python train.py --d_model=128 --n_head=2 --n_kv_head=2 --norm_place="post" --positions="rope" --rope_fraction=1.0 --extras=["some layers without positions", "value residuals", "a smear gate", "capped logits"] --init_std_o=0.0 --optimizer="muon_variant" --warmup_steps=200 --seq_len=256 --train_tokens=146500000 --steps=4471
Each number is 128 + 24 x the weight over its row's rms, rounded and kept within 0 to 255. Layers, rows and columns count from 0. Numbers have three digits each. The size before them is the row's rms in percent of the matrix's.

# layer 4 MLP down (transposed), 512x128, rms 0.0415, rows 113-123, columns 0-127
098:145121146131118154167133096122137136134095128107127148154125102139137142107120119181162141138107122121095133144131131095175102178115111125144156142154120131092164120100123147153090177155155113122102151153110185125131142104154096121075124139107132115143112111126090146132136085111130094155124148101133126194129113133137122168120144147102161077134114091062121109116117085112124125139155
100:168108134174178126096142097111138111164092137141102112128130129176119096133163137073115142122116130136118125111128112101141122152194096134085150141172127151122128103117156112146125090135100089106123119132156126123172160160172151115117113146066101099139136134124152091127153112133137125127141155154097182127115131125137077122132140084161106108121160167110113125114139124130116114119119
097:111128113140114143096108141116145117122114118153166125184117123101107127135129136119132150152103148077125113154104150063147124088168107117140160149125080181149113168155148120124139110087121103140095125099122119169153152164135105140134088136110115105130154176098132165110139153137120128090155136129094140105174132146144139161107120144085121122141160102132129128098113162082168125118112
094:107172148097177162123126098153119078162136120107125146091137136099124136155123102127137147139098131097171142130147159154120185111124115113153098107122128142104102154158084096112135160114165130087074111091152127156148154100128087113139105094122155100138111129168113124102144115123142157163166165156091148146103102141132121117121099141120103113138143146102137130179104138125111134139133
090:118125112142143169110119170109101092116090086141087136085148139119128110152156148115159160187156109125131151156086126134121139156108140103121104132169150129126164157165130159131101171099066138114160150148132125098116121148092122148144122144111143132115175084114131152082139124134117122123118096117132109086130116132120138126157145096133116124107133095105104160089157155149094140124167
107:125130088113105112106096134136104136165180105161143133125130107146114105126125151144109131143125127133140083126121126117070110118119149179152141098118096159112125123152178132119079106143151117108092128126174123132221144151102119141129140144108158070137107138113095088107099155151153132126136131153113101112132130101135149109164133101143149156094144116167139140111117127157136107157152
091:084128111102118116100137065106123127132147144096151150101149144121136153116134115143169100148134106142141137101160108134104163157135148127126162190116133123103088124146096128111146143160123132103137155121127093139120125112074131163095143092157105103119098130116162093112118137123119135141114158143162107139077109147141150086128150170120119199125098099163146121152154152161130100147121
104:084160114104112119136141090106088146087159152106120123115145131111143129141121121157153136109127128163140164122097154144112156123122167120083131145139126150139134184113116121158146143128105090138120125128105103126154149091083145116123100138090139104135101152121102105096141104128149093141135130123095086120154131116158170182122147110121140152158125078117179184126080155167152110123145
103:143143148142147152131120140107086127106124146138171144137108136117110155107137135159096150136147117149127144083153176136159138151142105103139130096172148089129128121141083106065119129126106135108121105153092121067148146140146122148104176150088120141085133168110105104154098130124147128090148077156100172126120154098123150120131149125127131169154153133155111142100133115126088133102087
103:139128144112102094139155094108166126117119086124107144122112097113131077121119141099165166138129119188118130094091125101095118109123126127182172126144145159146130106145141141131068150161141107150149138081096115148095159099144140138136161107101140159125124124125157146139160112088178116111144083128148117127138100143123127118093137145102119137093142112146156139173122112149143167156098
083:111125152111134119108132085101128117161154132191153109083129108097139129113105118177130168132169108083120147119158103173110164162157141141141111137122139162146106143163149112128114143136131151130073123157100156092140104150131143119100110136153100106129144131129129126132100111179109122129122121127147127105141082129062167134123135102155162150136124094131130119114153109134118122118055
# layer 4 MLP up, 512x128, rms 0.107, rows 114-124, columns 0-127
098:126113159145096111100106136155076130096137156107150110093158127147181126144103116136137121127130093083148144145111168178090146182132142108111090133153093104165093137150097094125127102153141139146141089131133127156095129128127148131125171146125087110095145150148104165097130166139135125163108100105143136128131146079120120125107147147168143178128141111136135095098161152124128131113116
097:151098155149163109168137128145168102142111122135123115116126108131105115090140121120155145168160120161127096108141140104149130151119150154105158150103139110122106104121106141110124130127130113133144105114110158143146150142115150132095141139150120107054059098100119131119122106150122113149115142125109094150165159114137159108169162090149159130156121106159164113101108126144135109088213
097:131122142129126115149137177148110137136074124118133151133146096154122096091113127137144116137160134197089131122108107089134103131125149122088118145114131135079135092102166160137159104128120115105116105131119159139110145116115161115126091120112151108110150087139097103120131116121150148110077146190132107137152161183148145131070155117168166095140157151131107146107125160134113121153122
101:126142145150113098105123118174131100142136120085122112140122146138135095099138164128144117153118147132144100097115135125109174153132109162152107082107135137178120097088112098139151128135128085127156180155146106145141152173093132107126119187153128137144150107111109147124130121084072149114115137120114120138084126154110091130137134147154131104078073147154135168165138125104134119160104
104:164101158118165142087102119148190147061138153081126127124166145141109126096145099135135138122095151086100086130137105139141137148084184114156058121149126119134103120142104154163124125131141132093165149159130123129142133104101103159125143142130089143112115147115118075143114127153113123154139145134127138156134130111110116097107121105107160151102155147129144156125133108108109114172111
087:158130121141138084127105154111127129119128157141106090137133097110125129164133142098086149142108150150151099091142160151142130119112153142124149111101135122163141139148116167100138090130084116153170121142088105157166166127145133064133087120152121124125173100138178124125168117149139137125147153119137138098137102105123150150143088105181109152170129146140092153166115097083132130146119
103:153136124126127105110102158119121165112115141127144176118185145113143104144115126121127152107119147143111187119119103112124146158112147196113123141084123128097085133107068170119137084140141149128186108113100148158174128117160130135133097102121146111136143161114118136108151147150149117118116166112100127149126102104100140083130158125139110113161134080174147147152140098138152138104119
104:137149159116167166128124122215147167101143075130130111161136097172084126130137157138094161095135161117151144117102129132155131143133151134119092128152113084098135118120165150119154112140151118103121111126109131148145121131124127179155158151162093130116116123141102155135168114144114114157139112160100123115114128141100088084144088098103135121095123149153111174100134111129104109122111
104:162137132146124157137083151125147106147084114126170131144145141160130139112075160138106101095148149113128189114105144120114135128116154099113174093130141091120108106129123138127129135136115078161121169114142145108112140120109134118115123186121140133091058152158098067127134126066158116116139117123114131122142120104131107148129152114173146105172136137144116098131100109151164132133131
090:164094129093126135119141126152157125128149164121124114183188119151160130100135124153103145160085199127117169091117131153114116147102111110176120146121135120146153134135128126092153120144143116158129162113124107111170113128140129137160105104105111119105137144147111112140192120088108124134088117123124119150108100118131147125147115132146161144077158107138141102100101118103143147178078
090:114097145127113143081132161114103102140094131126113171143081124141109147146110177095128142108126116117150127129112121121128128085115157138145151110092142079099110155146091165139113150147119125136143085122157152162089163149109097108111105122130144079114130120142136093128100175147120089123109128158105132157104114146160157153142116119075121171137151149180165148104122163109097136115131